Each number is 500 + 25 x the weight over its row's rms, rounded and kept within 0 to 999. Layers, rows and columns count from 0. Numbers have three digits each. The size before them is the row's rms in percent of the matrix's.

# layer 2 MLP down (transposed), 896x224, rms 0.0235, rows 730-866, columns 0-31
088:508439520480512501477549496504471462516482500492517516518467492500518495471452433440539480550488
099:539541494497474531492501496484487479499506480501511499508512429503506497452556491485504518462487
099:526525515443501472499493513522555467489534529520460497506465531487476517509514481510523528493429
099:546460514494470516532492495473488448456497471469482478481516504498471561512468471503515520475534
097:490513500489499471494460544493523517497458488481517459430496446494478489454497525458498492503524
099:520466434508510554463540531468505518523524482487523515514469513429522475495517541410539462508494
097:475502512505511480507494528497467525485517466491546480486517510506483542490552495446505504480489
091:455480490489494514484467522506514502467488518511499497518512510539523499517510527497460473482471
098:504485512539518492497474532537503497502496549490486500468482506515546520490484496495557499488544
099:540496471511496484517524556474495503535483474484501537468541472569506497468521499487542499495501
097:500486525511537519458528435473529494496500508491488525483474528529511492492462501502442516480440
102:507565509540490517539494501473524468491490520510470523498561502486511515518607493505492521504510
100:508505499507505459479488474516524549486486490515518521517525480517486448496462461477528473495487
098:538521506488550522468509473504518477460506438486486522491431469460478499482522486458502550539494
099:490447495514504500509476507523461488521483481448498481505529513517521526478497513562496491515489
105:494504512515502511460525538483485512518514474520462486474508496544497459536485497514482504516536
100:498492477499507497498473534514532499483525482501502463513516478492487473518479510510482512480473
107:487463464479522490504522477475483491482478449531466494533534480510519494515495496510538464497510
091:463503485482489516481501513509480506524500479526510499515523479513516514533487503464513506550466
103:539527478488525490540478468467550489486509521524530498491484513481515494546523503475477512524497
105:502538443486473479503497487483496519544479472536478495491508462512491479474499477473506525507519
100:505508495532504507539480505472516471512491487479501519537498499483469513497547505479512482489502
101:488479438525494514458505519492476563520483495528507489525527528454489512463452514494475510451484
097:501495494519502471518497447503507525506535482477496501482520491508456474504535483486488474510491
102:476487456499524498527493478499478495532495532539511524489468504526521457500518489489488558513522
096:518504478448522549515531510509529519483484449493503485495521468510501490496474548499516503469518
104:505494542498497469490531488468461543455475526512452514490449477505510509498501503535511475482485
105:525520460505517476480501529503486489465505478522504505473478484511541494501481519469431486493482
105:521486506463529502484473532468476456463528527549465517507489475476490473489490481509504506501503
093:533493475507464491508477463504481508479511479475535528495459485483498502491502572530507464465558
101:450498527505484551532498497493524584529530511525485489534481498531522476507519492488498473526480
102:534480490517505508545465509524471535502512525480511509488485526468524512513495521528486518479496
097:496522480450491513448504515543529512459528479533491513517476483484494461545504603528486483490569
099:488534503528465500513506531496502489496486479490511502475523495474471498512466498484530515520502
098:451538557500477467499479516506494506478524473518522488510528451504434506498489463493474517495520
101:514476517507481501547506486501469485501517468498469505515502493521509513514510491524523498525506
100:503483500491500513483500518504484491485536510462473503514503541507527481478516517517539518544521
101:505472499472474485512516525474449504511478483478515469469554536507474500532527527484516520480476
104:481471486517485535482494492532471469493479487467475514464443551498476492469485521505504548457505
103:519523463507537525495486513520459478481521489513496513533513520517500511494503542481497470501486
096:518502494479501497496511497500487465459542520520499497505475479478478509502518460498471511468562
105:495475501491450524504535553498475544451480508474507494512503496473501509508517539475475520510490
097:448531521499554488529483494463483502518498514556482508484460548479453499513496504472527501509505
097:520459479495529495511494483501527463506475534512505544482509473489496531533503492508494473519527
093:475545497488488495474476490487546519506500525468482522494465534487526489476470513558530494490512
100:454513487483480504469506524544541499465422509502463474497502486519493513489527495489478505538488
102:485515506495524485520489493514493562516510487504459547515548514494535449498509487466537547520487
102:508497482524476469551463487524486503521485490533496529500484507494483422541551418507513479492496
106:519498514472506485460498496479516479487510487522494510456495498503456479504463483489501461473510
103:494479515512459517521477429506537498496512452483513487475489519533509483517476493510454466471480
109:488482485497530452518521493459476474538526505451502501475509526498504532519513503503473514521483
102:505459509536505484536478490537469515511533488486487516485478512467512487537492502481497520499440
100:469494480507500506504509460478509501498499466448494480521510503529504496539488505506500484499508
102:448482489489513515531533476500462501510461483514485436529470450494488486507458476536532526493504
096:531461492493535512533511533465492532508477501516464522541524462529497470517508471524476456487493
095:498531509510550434449506534454464449484508511518542512489478524496503461508483499516523491546536
102:533495480521523528500555499466478535547511469511488537482546532510470497525486539504464529546479
103:515503499523494467513542505491504502536512470522490493478519519474520499461493466522481509498517
102:484449478479484496464486504529450538463465455506472496528509424482494526497538471520516495501513
102:552507448549507504534539450453503519519537518491472483488484484513517526477495514504462459456477
103:515482521496481559493506503484435505540502542529497512509478449474470447512540510452435538479502
101:504485483490526501503513528496509469501491469408525534491483491472533476498482470500500493515494
099:489495490499477492487504524471509448554506495527510500516493476504518504525524486515482496527532
103:484478517485528463507501507521479534513449499462486499474506492521528536502515480536541484478503
097:478508546514480511474543480487452511477494469502477490482516517497506460503480480486491510513534
095:496494482521510494509469526464523459535514518522543514509526503495481504507477492507483505502493
098:515542519514536495523513490539489503483508501481501504512517473491530503475492488470550505524482
103:487473489444531497516488538502544522509527499517489515486501523462521472506500542466491520531457
095:494514502527530517489481540520538536485487455481523495530522493507502494478518519486453472473491
100:519518525489496507539496520502484490523474540469481500473454529520495507508529505456495493501480
104:462483483537486492471517469501553489487498495494469544478491535514534532525524517508444500470494
102:519478517471509448517532475511508478506530506506507471497493506488485482488527489531595471505504
108:492466540515546503491504508489471488491486484502463493497487479523464510475484494487492504513528
098:536469529508472488502474496503532521514489548508490478480515507491511484509457472496469499477518
099:533487510474524518469474519494529461519509457476485509465544469454471527525471491526482476536441
094:496499509491441516475526462474492488516471555525576519513473525535504523502524509489472510501508
100:488497512460516498513545494531486527510535480529505494495503497459542513490487512491473521511482
097:496499496438520507481514515495515461505534489436496472495506487507483479468475505537465499510510
101:533514509503513529570530532505511495518490502471450547502478482501460525481515487514548549542479
097:521499504552493501473477525482502465479524509504529528507493496462519514534517524493480485470479
101:492490522514505446459490575500481505484504478480529505456503491502478501552466546550463535549527
099:476507491448525518518558488482524498468449479454518473476521509499525483518547520520474520501516
097:522477485512496503538486471534463459486512491522518475500504462518473480523471545483512508514508
097:529505518489525483517505514520524505496521518490479466509484534464503502486507482507522418530540
099:481468464495507494495489459470543493516516553493496525502503478497495501492485474460508501442484
099:445457485511514495475525512500533517495524473517482458494470479497510523511469514492476542496488
102:502507525514470496478511540450471512527511518484524527467533527513459498496475538511512491490480
099:483514499499518505490511547540485443541503449493505462502502521504524495494502487413501492522488
110:553509528519490529464502465500553508541470556462471488496487538510489520475513456513487486520511
094:478507500481491521503508478514545429489515494485513536458490496494479548468517536511502490492505
098:457491525518495504471477480521517509519517492490504495475541506498504472482458526515504512484490
092:480474482509499527501512470447506489524514551485537517540522510519476533489509476487487511519490
099:521463508499473528475479518502526482506484532497535510485530524466527489532473502525537469508450
095:476517474515509491501485506459463505528502494500458503509473527498490504498473513495507501473474
104:518551539490537518476504529501507481503517491517491516517486451470497492553499461520493500524491
093:466455491486503490485542484520544485496516499486502503496474478530531502522541459511497515491510
103:493514484514553482500520504530481521486492511504509548520507515545475479527469516443496505519456
100:556470494513480474495519532491532513475491452515489500514485491468541440507473504484527505507459
100:506470542483547526460478474503504529513509503531536512493513443514516496514521489536502502523516
096:534486493497508514500497480483448541529483509492494505533527484526514518523497509479501555481445
102:475463481494544509525521457501476431474538461546521508475497521491496477454485479507505503511471
095:514511496486480471462475491483531486507504481526521485543510435542494518499510490526479506480453
099:511521547504555523518506497534487509524473498498478487507501495500478525490512503527538517486490
102:485480497513529534498492520486531536512488496554509511523511526543512474526489507511536507501500
108:486498519488521474511474495515512495457515521505523522508496502465493490499481464488491498499450
104:487498504491495486513524517503575491487474533519510516499506521476496478507519495498460487487532
102:484521506481518490491504502484518475467526540496502504509469490509467541487527489516477506542484
097:501524514477516478485480513500474463452475556461524521516491532529521497476480532493472457535514
097:529496517516517523453561491499472502500490491507467530494511514513510510545517476492541490535484
099:475456540484510496462526476503537540483504513499491488495546523488501542497492463465514508503515
101:479519509524482531452517531509507499518472500502519476480506479437505510466515476459528497516507
096:498519507541512486514514480500453471477472536515500514491499491493491524461463489518478475475498
103:525490475509516511547471447484553520478505522520482537445481491517495512473502494452510487474508
101:471496513508497501519509486498508468482554495516496432494499517492505487508486479496507532508487
100:500469480524518502572531509480501501516442492462523498486595479515522505514500504524482502557496
103:464514498538518487521492550481480424481497513490473479501475492520476517503566499511516498447518
098:475498462491539485487518533492495489443519536516494502505523543516512522533507484467476467489503
095:464464486498507465512470526502471480542485521547526518481476505517535523525484495505513498544505
100:511524457511516513503546541493505468489497497491543527513537529504486502541488503530523465538500
096:534487512486507490474504514468522483503502509495538485452491494528519530518483500511545477512537
096:522515516474489495517558551493474451478507503511505473455484485488528508483489513503473480465502
091:533507486510494533505487500479524518458496525505473485509482511514526501496531496527488538457497
098:458489520484513512479496497500450451505525475488515515480494458518455499441543480491494543508490
100:513539544528477525452528483520456491521560481527499567500486506470420504504512502495520564501492
105:516502466510496472507490552481498515502475538491559519502504479443538519533527511514503499525521
105:493509480533511531448495488514496468521516497518536488468463549503497514484514508537506437444473
096:477495505506521485497463510478517476489498484518489534513472498487480493504514448495535554492478
099:550457486512539470481549466528528523512474548506510527475478488510511516518521549496438494533526
101:464524497440450523503460524430507484520481523468549520464490475505491475490490509517533503483506
096:513500502510500501503526496518531486513529494475465511525480505510525486548465469489535521533450
095:488497524460532455532470476464442505499523496465513507511480500476496502439479547498474537516495
095:503491525527520490516496496509526540517482480463462522507535533530518508506506485519504500522516
094:486499443475481511513543489505512446505507496513536511462501463517512451454520487505488491488505
101:527547499502505531524484496514524502489481497503517483459531504507517511500494532488487476475495
111:460528508466522542493512482455510505539483509502471475497474499527536467513514523530523503494504
099:486500516482499491518505458541528447505506505510535491497472546517500536506508537465426543474482
100:531495515497513488487530516481526526490519501492536467498472495477508508535528487502483513511559
# layer 2 MLP gate, 896x224, rms 0.0763, rows 731-867, columns 0-31
094:470415534472503518505497531487511460464472525487479447492464483527472545519517473483504483534514
101:509538493491529539493472483465525466459464533517513520490488468484495513454477515504520458489516
095:463487493477503492520503506479494515496477474501502492525481502464473486533524463542507499488482
099:498526518451490529501557548524515493521472568482491473474459457527508478474512537499489491498529
099:487468448508488504486545540497492494487494507499482553565506497476489497529469498500539558534476
095:504547509499479541504504487497508503502512517533499494527501526492475494499467522507547485463502
091:486481547544507440493538447509488530467493465504481496521442520487531498485491478502526485527499
104:447508435511499523505486469486480503500517453467490480492534521487480503471529529520480494506502
096:524501505495503483506502507496546516510509473542486473501486488513511503510532541519481468517501
105:524480492467502547503496489541537514480521532433482492493480471510494522551530497484548477480502
098:491508477540523496503497527535487521485520511551464520470493494481457499505486471476514503472486
097:453498543491491510462486518510497494493507483475507457504499506532522503514501496494528491518471
099:501545530487499549474485490523494492517477514503473516537462489529475531527477520510535500479505
100:467497497493527488481490516469476511522517535519502523487497510504519518493502496458489478524520
102:525515531474532493475481483480468517470459533522491506474519517456496493496514487452480508518512
102:491481540477456515508497500519470496517507507529470530503486483485433480502500523553514506482487
108:491477474513500490527553493540507500491495511484516552527497474512536486540477535524510523497500
096:491485505508493498500503504541485472468464501503470464482468450516484525499497513468439506538540
100:478508467483478483515476471471567505490503494481532469477527478501517491528523481494495492483484
101:496501550516561524496512525492507485510464510480530493526504498453541503550435500538550554499530
098:511488459506545424509497516474513490499503501472482462503490488545507528542475480509539529450513
109:472502532527513480475507521516477522499492489536499476512467487490445552498486551511494506532497
094:499463466498489480512506483506529520503507513499524494574511474490497488479497503498465457494516
099:512505516556519500498535500524523502471493492531510509482507524525557487535499517492503464495455
099:512468497501508474466548486541504524480508492437507468507507507493493501504523465541523523525513
103:483527527508487505510468515487552461445460513513483475515480543446494485543492527501495480509505
094:471515528460472484511528519456497526483538486559526472491533519512516483472488468487543499532508
105:491477488473538505463524442524491504512478478496498522498482495540538562533493526529504495483446
101:504524522523505525461529503476542495519524503486539491470448549535471452497467495502513535550546
097:488530446512494475516471467486454504496512520491494461527517476515471491540500499493480466521481
100:505424491544481516489481503473473484495542501518516530463541511507500508500526505521502491550511
095:461508522507459462528515464510531527524500508442501495507498518476508534503524482519471490507447
100:491500463530499499493534505482514489490481497519498524507496547472491494501509535513471509507483
100:503482462509513486516528497502462474498437508506456542458496508520462507524506515492510538472493
096:506505492528519454526481478528515462553444490510510500467458494543550494528496510514529487536502
102:512475548452541496515446499519528499469531505496461474513467514551467437449500530476539518496503
100:508539510524499496479506505490506531496494492532467488467519510458479478523550500493534523458486
101:523494507534514499499490493453503463486531474462534502476539535465487511523473546488513436498499
102:508540491528519517496498514494523507482516471507518533490554519476437490478514452502524497491546
097:524460509508523483508497517536496452497477486495533492491508501503509514484500506448514511500473
105:489509527478511523519505473493513500499486519496490529521511490465549508476456525505509475470490
099:481470494478530517491506518500506519525514516510549556515479519505484474529469547492526473519462
097:470556467489482537517495499475544519484498469509505506495478498503503478467511501490457505494476
097:480500538539471476437496493464551454523532463495497488454485537513511520436473497526482426515460
098:491491501546498466507514505524526469501494482524459502472508524486515535487544500474491473468512
112:488484546481462487526522465469460519484487501512514456512560526543523513500476521506522484447462
104:513493476518508503511474505511512491484471520493491546493457439487511525552491481482540518521482
105:508499516505522493539519488510448517503430534511505472530482511500473528509525538516477531512515
102:516471484511445447512447476497516502560488501484500515508473471490497475512501553482501479518519
108:454483498526495471561484462480495473491503534482571518461519554448468509490488514511482528534458
102:506553527503475513556493468499533484526485521541439456502483504488498518500512486521507506479529
106:490509545510515504480520518517478509498455530497514484486486504411509547455542514512549459505463
106:520475480524493549522531515501498489504490501480510465457485469521513495538491492507481511531467
094:499480525514484510451483516518513457469518476474494494558522544492512491506518486529514517511511
099:514500450429525514501482535491490477441488541501497533523511565491470463501492528507488523520496
105:490522530489479504555490490504520508462500504507518492489517550472532490537466506548467487454470
099:515476469483476469472500491504493520511524523499517523525509515472483482542507530469509458537499
095:481487479511460515462517508474467516512498464497483467555447468504560483467510497456450473453526
107:500534539483487505471488503538493495463497533506487511463491551497494522513478494476489475519519
108:495499526512495485468465503508484514451513542495513507529496515498514480506518508481521523503495
096:523510538470524539492486482532493512526535501497524505496502470488487516506485520483511527452470
099:517499511487463481512512502537489511546509545507472496499527505551491468526484534496487512501489
100:426479493513487532492483485536462521526441530486436519534447469493528496525520501514501536528452
103:519469536507482530507522468500459441489500470530487481493519482508531476496503525560496513482462
096:535520525517458459490552510515491494516499485519481500558480475491479486495492493455502543502503
095:456456492522507492504460471526444511522479486488490435479448495523491540504490532530555499447491
103:455486500472469481519466474498522494486516461545483501538540446487529544470539450462499512490525
100:555505523487463500526512442476528505514505504522488557500481482477503500504545518502515531529487
107:541505507491502539465520523536496516509521521475491496527467503470521505494478481518479506442498
109:518504475524529467522480496553497495490475505484488498465532441518497538472490477457497514542478
099:525492492497441494476525494501494460498508494499454477482523494521527504510500528537502499462494
105:550502471512478528506441527486525473485526508476460517525502511545501468517512526495524535509518
090:510510494539454495521474490505529486471508494493465528497543533496475497487578498508505519508547
098:509421542514478481509520480495501485524565501525519512484516514490507506528479481533495466503488
094:514513507497489515476463467537529493508484488518549480496528502486505511488518504501468529537548
107:480557559517524529501513450505496511503490516428476482451476536492527554483505510468522505481467
096:484490514495477493507513528498495519480529504527519519461517489532446524523505484482515502474477
102:522506541517523491522506494477495498498514546515485531510485493493458509533526515517537468483529
099:489490524534484506512503550449510490504491535525526486512518529498526515478507532539502513513455
104:513499499527459485458485438489530523511524554502485545524503490507479551493531538473518497481469
103:455455474514486519510529451484482482503490520506522512493533475502497471496551529526473537491495
101:493509429484469502474534496455529501536514470525531488509477460491487501492493471498525503473512
097:540478518478569458493474503490495489449472510531524516502484503461497499513465526515465479464478
095:527501475503508522491543471493498499470470478481480537493516513518474531511498541487498494502526
093:552537515522497489527486497495475447486480499511494530492508477499484492546503519499484512522475
100:517522507544477490490545495507489544480515553460542483528505542553465491504489505512508457537520
098:529528515485488538472467513509530498455480520486514482473440491476491492573528495522505497480477
106:542521503489486479494483501495546468486485494501504474504533516527537472487518516463498533520489
091:538476487517515512517527474534483514483527491478458462514482427485537509496513483527554499478520
103:533506520484490474534535530490497502476490483521492474530487477468561543509499465492519445528498
099:529502471552495560502523512493506485532502516489414461509499572481483513552467501486488522520503
099:476474482523496468523514481471512510459453478492467524493521521487475520537528461430485497476467
093:492492503539436532509511485480470506483526514527547442483542513523505545526520565503512496481517
104:486518534558529486496518465493500489467515504460511507516473536496476512523514476481479514507510
095:541487543508535508476524526495513483466527479500497474533548467457506531456510473513497512534509
103:496517498547569497530508507500502492520473520496506440503489513477491515521519547493520548461471
101:498475483520514477531498527481509450496538485502511463476490484524525499509489524522489487495528
105:466510498519457442488470524511508459528484520478509504476496542503507493556529532479515503511494
098:481520484488488456572511477495497504508500505467528532455515528529498525437532544518441492498467
100:464484465466483520515540448479474503480536483521579515509495505521500489508550560495522522472530
090:490531502511516499509564522455484529495526504456487503482499509463518508509490499516469472499454
106:513459437532528491514504493522514477451497466503516507516536498531502479515501498499461546533527
098:504527487542478529485522535500521480538526501472536500470526516480553488513497499491479466547490
104:499447574490506537495514486526480510480548488511529479494525481562511552497450497524500485533521
102:489547564496526534508514481479526490455514483504527535490514523512475524454486522503529467522497
100:484456484514503483515497512513457492478493465505465526507519527492576494470458516505497445478486
097:516533517512501525494468480543506448443515477499520461525504514491515515492476513476441500501470
102:483504498535542525513508534517502461514477519503545455539483478486495496482433485500517527503455
098:468493439502509508530504478452488480455502496486475499496454553528511519505481518491514480489519
099:467551449534481478472480516492495479485508497459479448498439528512518504525503519500489538492514
092:501504504516519509487507494490478462534544491507523486465534527511553464449554542501464492516466
098:506504482511512529464520462484512524501511576493540520510522519554426517514526542490512489484525
097:476467502488527479493501525502498479443503483519529493552478490479441463524504511514505483493498
098:467521481512476455544481512512532495515479489474495483499507481500521515506480532497508500517464
103:505535460530505523473493482504524550507528509525522491455506472513477501514510518463487490518521
103:489523481495493506530499504495503505497501495433526429471489475487491510517483445498516462490532
095:504508463503485486487409529520516487537514497529505491499491471481525503484521514505494511495537
101:502494484466500489487493540531512490521490534484527515522537465503478502506518527501502500519534
101:474502498504500482476507512472536481512514497529521521498475511502491508525471533506523510506486
098:477488538497585468532477481542504439509457507543515524513486501503480486494498531474508511497514
097:529471523465487511481508516488491481520504521482499495495506503519510511477472516548494498516519
099:515484512513512536495482546477531512476480511491546495515510499502482557481492511482502503466537
102:522502510440481481474486475513471522550490518518506532501504457496444510519523507476515533502482
114:537441494499469458499515513506470488534505488542519504511476502467487493504515532517556506500511
105:516459494499508501477532503521496517491478535505455484503504489464520508514517526449500509513507
097:432455531503493498518450498466501526527519450546477486467502500491523465497481507486481503525501
100:470507528532469459517512520508485516497483567510533513495472458511494488463534519489528481509521
105:504459476535521512526475500489505519525466452454505493468516544511523501508480514466478508504504
104:508490507521513503500507495474513468523432528465494450455470499498496529549526529493482503506516
101:493550521534514470509492500514464427493497550470507458527487505462518538477514570519490476526491
096:523557511495495490509504495507487474436503508507473494483511493476511498523530487522505488529499
092:520525471496478502518512501509513488463445517442521479488582502525495456496529487498538547487498
101:484515533529511492470491465522481469506532509466480496482472502539506514477495532527553465468474
112:491542534492488496475496493522483490524460524526447476516477506494488505484502485482521515526494
098:496505510492496531503486508533531489478528486506486488488467492530518542480494493498513500452491
107:490456499456513513521543523518530465504499507514468482517493523502460535491466488478496522487513
105:503510530499505511526452508537510480523496474486530492500517505522481556511494522436499498490491
# layer 2 MLP up, 896x224, rms 0.0772, rows 731-867, columns 0-31
096:519524478515553483495514513492504484534512478535476520475442485471467482488532554503461460479519
098:509535521483499497515523492475510474477451542511490537525519482491516537465487562486502480500496
098:511529480517509485467492496510530473537510506501507530520522526544508487501480519499510506509499
090:513514567504520496501528486498521471426511527499507480457497447516491509501495544499515488474529
095:544495474484494514507507490499512500515489482475501508493490501516512489495511495502524508497510
099:486500476502531446487515530533468491500514511462552502489482454506523507466510483493482502518490
090:480512499536485464459504546440526521460446491495477503504514441505518493512476491445507507521483
107:502488454510522506516493486495494524535502487465481526496490481494458490506532492474463405542532
092:514511480479479507514514525517476502516490537532499523493490492533477530487454477464481503515516
097:501474506482505500525486493498517544488536528497538470487482471485504513523543531465514544516526
105:503495503513514499493511566522523509509491525488486523482502499460517548504525441511504495525481
096:460504520525485533484511502522503517512471555494502476470529499601511459493529531470539491532487
104:537534523472546524513525506520499525482430507472465518474495463506483523490507513498496475477507
100:529522476510470535479482502488487506486486466505478487536500461491469514478532485526515542468479
102:537487498496476465500519516530468485534467552532515520488501503493498461471486494465505504567530
100:481508498504514499501550508456512472516487497489525485472448442519526486511497511520493531519505
108:484488521479503487514475441477456488488520445506491489514485518537474508487500503516542449496458
098:476494501518456502519506474520508484442465517538481446488476458510495552488519476479461469539511
102:506546501466479521493479510469500497516467503443526536506469496535510471493504552476473503502439
098:454537454495465564459518476549482547489513497491452507493516457515494511498500512486483509478498
103:475478478581474504546480475462511495513476517507515491509479493478476534527499479487529478528536
106:508491483495515478511463493519488530528507479493507500495485462491428529517465519462487527505528
096:479491523507501526474499509514476503495517485463475482438481523496493525532512475516521542538480
098:528527509530511513521470514501513499511523499481501516476523492510463514527481469534506489460565
100:470515482490496534492467516461471509512487508549511480467497517505531522535450538470482503466477
105:503498543487527495494525490501490488499481523482482493568527490466499531513486485520521516507494
104:511500501471513492462524504472481494496471540502490519523459530482478519506532515462451510474532
104:457510491481511505543502489506502453468484515478474501526516507528469589504498538488461478483517
099:471487464479484450521487493474471516496511509501498520583507498485498502479530464481495509490499
100:522558475529514533495467499524507455465524531499495520486479545508519493486503452583513520467540
104:498508541471466504482506505516497561507477468478514541485537497476503492504507479530510484471512
100:506521485507502542460453532481493468515493531499508487502495509519492514530471466496497494487550
096:526478522485496486501498509473483496461536469498542501459548487485525501522481505544529530505559
100:467513512470442493489489529490509508497483532478489467515505514463451501469485501469547514493490
103:500507443541554535544502493522526502520503508512463494533492512457502545556480488552484507477504
102:537508526468535508493482529480481496491540463480503486535471507478491513460521481508495533535480
097:540465485537538483503500536499488513490526523524489499464507507550468431526552504485510540451507
104:507542471498494459505496493500507490527507488516513432487546493500500518541493486513539501499517
101:507483508496542511509501504515504441499503509502524505500491493468480510502503517501469511476512
095:496519489497503472496510448508522499506554534538541538457485497487495519497499492535488503505517
103:510506498500507503490481505500499490530471508529515479509505476522554500442500498500476503480519
101:463499498496531519535521490466508512511473466496530501515520515528522519526459534481548492504461
101:521511447515536500491501505491544545495487496524511457534454479506489519453515485487485517489467
096:492467487532505560449466482506526504491514448481504543502501532547514458487502514544512539467510
098:484519500533488451489516502499488502509475499489491459542500522499525531494473496491481518525480
102:502498541411450465492496539491483513460483507503527493475498507503487465533449501528528495525509
106:548447462513511474528484492494478516465480510563502512497507408496518469502476484495517509498497
105:505494511512522535511504506412482484536489504490523542508500501509516484473547490514503478453515
097:499538453527538517461538534549475479518550521501529536478481522485527497516540521510486465464489
107:565501498514475465492495473504509497475498485495531527492516479489477507477429529473501504483466
108:523469516523493461523526536488511531450491518469485443540508488464491539530509546505510519521454
108:497480503501472469496496503474512508524507485490513503540514471533521473523452478463463531503510
102:528506465509497536471484428489511489503517497492500443482474539475490533529556483524509522532535
093:496516486528521515485529510496526486473487464448458499545509515516529502539511446515504489528503
097:472540455474494491508491506481449500480513575515525473506544520507478503529473502451466542537510
100:478520491496565509506503499498488523516480494524474491508482501487462551515499472498476537475504
097:510516489497501534507534414537463488541532530455464481500490487487532469514512492468499456489471
099:506508523510481523507527476505513463523460497496467498458476568505442530542531507465513496495480
101:549499559508530481509533540500493506496496502453486504500504478491518527501451529522514527519506
102:547523484475464507533450518472471485524529463535496501497441483465491504508479511459438521484502
099:494498510462503479506538482543507512525527526542429527487497495521523530488526498517511528475535
098:521484502504492485479459512488504507516475537537454498466534519539479489510493511528518494506511
101:498494529498490506494517504487558462519479512492514426484504562510443522494522516496484503494541
097:512515464507509482515520473505513530496494459520527521500451566534467506483501493507456530511491
095:475501486490533525499512506542490520481483513509475483480500470467530493511526503505566503512509
095:494502459484470520476533526493483458481469475494495515467487530453471522519521525462511509514477
100:469505488494521472484479553530496510507488536480486500498504459515514525540479488434495518529489
099:460497480478515486511525542503514511529526520457494499509493514475479513511477526497447503461540
101:500496518475537489472551524462483493483506513471487541509498477475515518519474513514543460509511
109:458497505522505515502494500490505491464457497483489498511516489514521509521502525443515529535479
100:470452543469513549490526495546481494491480473488480501528432474475522503505541511544459546457523
104:491521490505444542515497545476503497510467495500458509501485512480462481509445545489507522490450
097:505516478486479488520466495512508469446458504499467506480509553471514527472505486519488508486514
102:464497524534514475511501520502496505466524488514503498480519488503530483490499524505506469499456
092:509545460457499518482497491546516484517464506515543499491566505505522535465527515482476514491486
100:504523499509491469493511474480526493491549473479476497489504545507515509483519498504521476515444
099:557475447521536470483473479518491500522483493476516503534462469510518509486494511497525501529524
096:521532540499481476498554545517513547489507484486488446454527451518463526494481513510484523489521
099:498506501524531521469450512507465452491488504465461522511501511506464473490498454480498440508501
102:454521512502504532484476462493485468525531508494495464491488461538473488498469504477499537515524
097:463462488472500502478491453494479455513443506485527471454534478506521482518511524528527531495470
096:532520475495519479529506489544456470500502503498481507516532502509484493480422510523504538516460
094:446487479507452519496512563515498527535551486469480495500504466496502508480533484548510533548488
094:440477511521492471425542505529512482466486499493489517504484486508496475465476464487532479461491
096:521499513434496484436502489481531475521554498477478514528499505492521473476495493504470525508491
101:511487512508504453530535521470489552444519533545531521491493485486460498478476537502496460502481
097:483469472521499517461467505513481508498508501502480456482512471483496529510533514468539494533489
106:484508513521527535501474498531525510473459528501505498497489503513482529523509526520509518465498
100:489504552466478498458514517463529489498485502511559500481492543527463541517454534460468527520477
096:505481502472493515459520503480545521454537529479482513479524545545504472547523523574546497498491
097:542491504529489540493521507511491477523487522520463480503487528502509493534488485458473508543507
093:528519496531520490516520524488478526491493503527485527515512481479527437457463542556458522511502
094:458544523444486451466494481493519529510498494485500502511491474481445492503508463506499505472460
108:529517527544494528528501481547506463479504452522472584507398493489483531481524499503469520499479
097:480496461565461516519498487545494453537525499498516503495512507488543532562523505506485508521476
108:512526463535479523534568478507535509515490502534501469494482510473471536491490526518479523539492
100:457519493522467511498478539506501467544568485495524520523457487485518489496461534501452480478498
101:495513455518474499524495466489499480517496461505531566501541506555521450475488503529533492534518
099:487502449457526467516504480499509482504526477494540541523503481532513465497518475521457507534505
094:485504503472477470522527500467508487472520472490520487482479509497477464496498538555447488504485
096:522476502483465497476447476514474462482504468527514508505494479516517524490531451505517511487499
103:497514536464490442481479492514484532504499503533494478528478488517486520510525495471486475487491
100:503533472508479503480494550508501505523513464490480494497493489493519512489516503492499489520485
102:519482491486472530499477483496471522528506519487515495530523455501527492503509480514470478513516
106:536509493496476520523483550509501526496530498498545497466513486529493484512497492502522481496500
098:480495506499506509535529493469497522467498498496494493493550488559516530491517483508491481522483
093:524493525480500497480455514522456469502548548479434537464498476528494523505470485463483475524486
097:514531496481464548540536498458558510488507498511482501508493495513527492532548509471464466533490
092:563507518492496479534493448509523512498461488498478491539514519552490486467461496502498560505523
099:545500501538484502533518580506464517514525472499503502474523566520516496531509487504502496496489
098:492520503505494522481533485486481460543519487513513486491504500519527490452541504517456504539487
095:528515498462497462516476504476526517512459481452460497462498497506482498543491502512530519434517
106:519566488485470472469507489506484508574488493487458517460518496542539501502483481528477512534466
100:498483515515458510518478509521512511484518501544495510526490499516470542493445474509514473490467
100:523475487482516474526487487550460521523487480480485505511478543496467487493497451513497524475539
102:449503531481491471485497529477498525497470533442495480512462501476486531483499473509502437482501
100:464510477519514530489439502500534498523493488514547527485475488539515461509490487502460470507519
096:512482487496499509484501530529542482528519528446523497494554458483496513516490495510526532490524
097:489536498499532494476495519494534474482498510505533499492463509499500505511510525503533489513497
093:488522520455493463449503517484486496450536518515510505484478480528512529506500527487452510512502
102:469561499464506488494498485490508533508497461516477517500467496468507501563522502462527506494512
100:508513535483507532471502458511455501477497549503492529537517515504495502475550484493520474499514
099:500509474480521531510468525457501580517487529504545467471541503486522476515474545527515490534454
113:539491517486508484504522519471486471502521512522562511490490479496489499491536504498523536492477
106:520514447513444495483506513543530479499476469565520493481520511521519522491491523536516469508519
094:485530498467516500532482528515481477508464514494525501484544504491489465543510542522481469498486
096:468432522536510501503527525477508522527487525485514476476487448522513474463572516488477486507482
099:507498512492495544509550478511509535539550491518508500529481526493484492515504483534477501520504
098:539470504505495541513564514510493468472503503536510486466498513521482530492515503492508485552476
097:460514506517489472516489487510492453533520519484500459496501498481510540477501532538453490523530
105:505461524493519500492509502444522528549516491496507508483505538521532496491518501491471511444522
095:491478466491467489495488474495502461486465495453508478506557481530480491502506464487522546436477
100:517538497479474501515448498517502501475537511531499489503496526472483491466485518457507486478442
108:480515491552482530528500445494479536490529499509503512515469472476475509504517548519537501511548
101:522552529506473525526494561507507494513531491513524487506488503534486486530506472514502492535492
102:478488526500459469469504521485526525466512489472488513504474516520528500546530500505506464474516
105:528527496480497495522511541507528528446496493489545511515470512519543459498513472533490489516481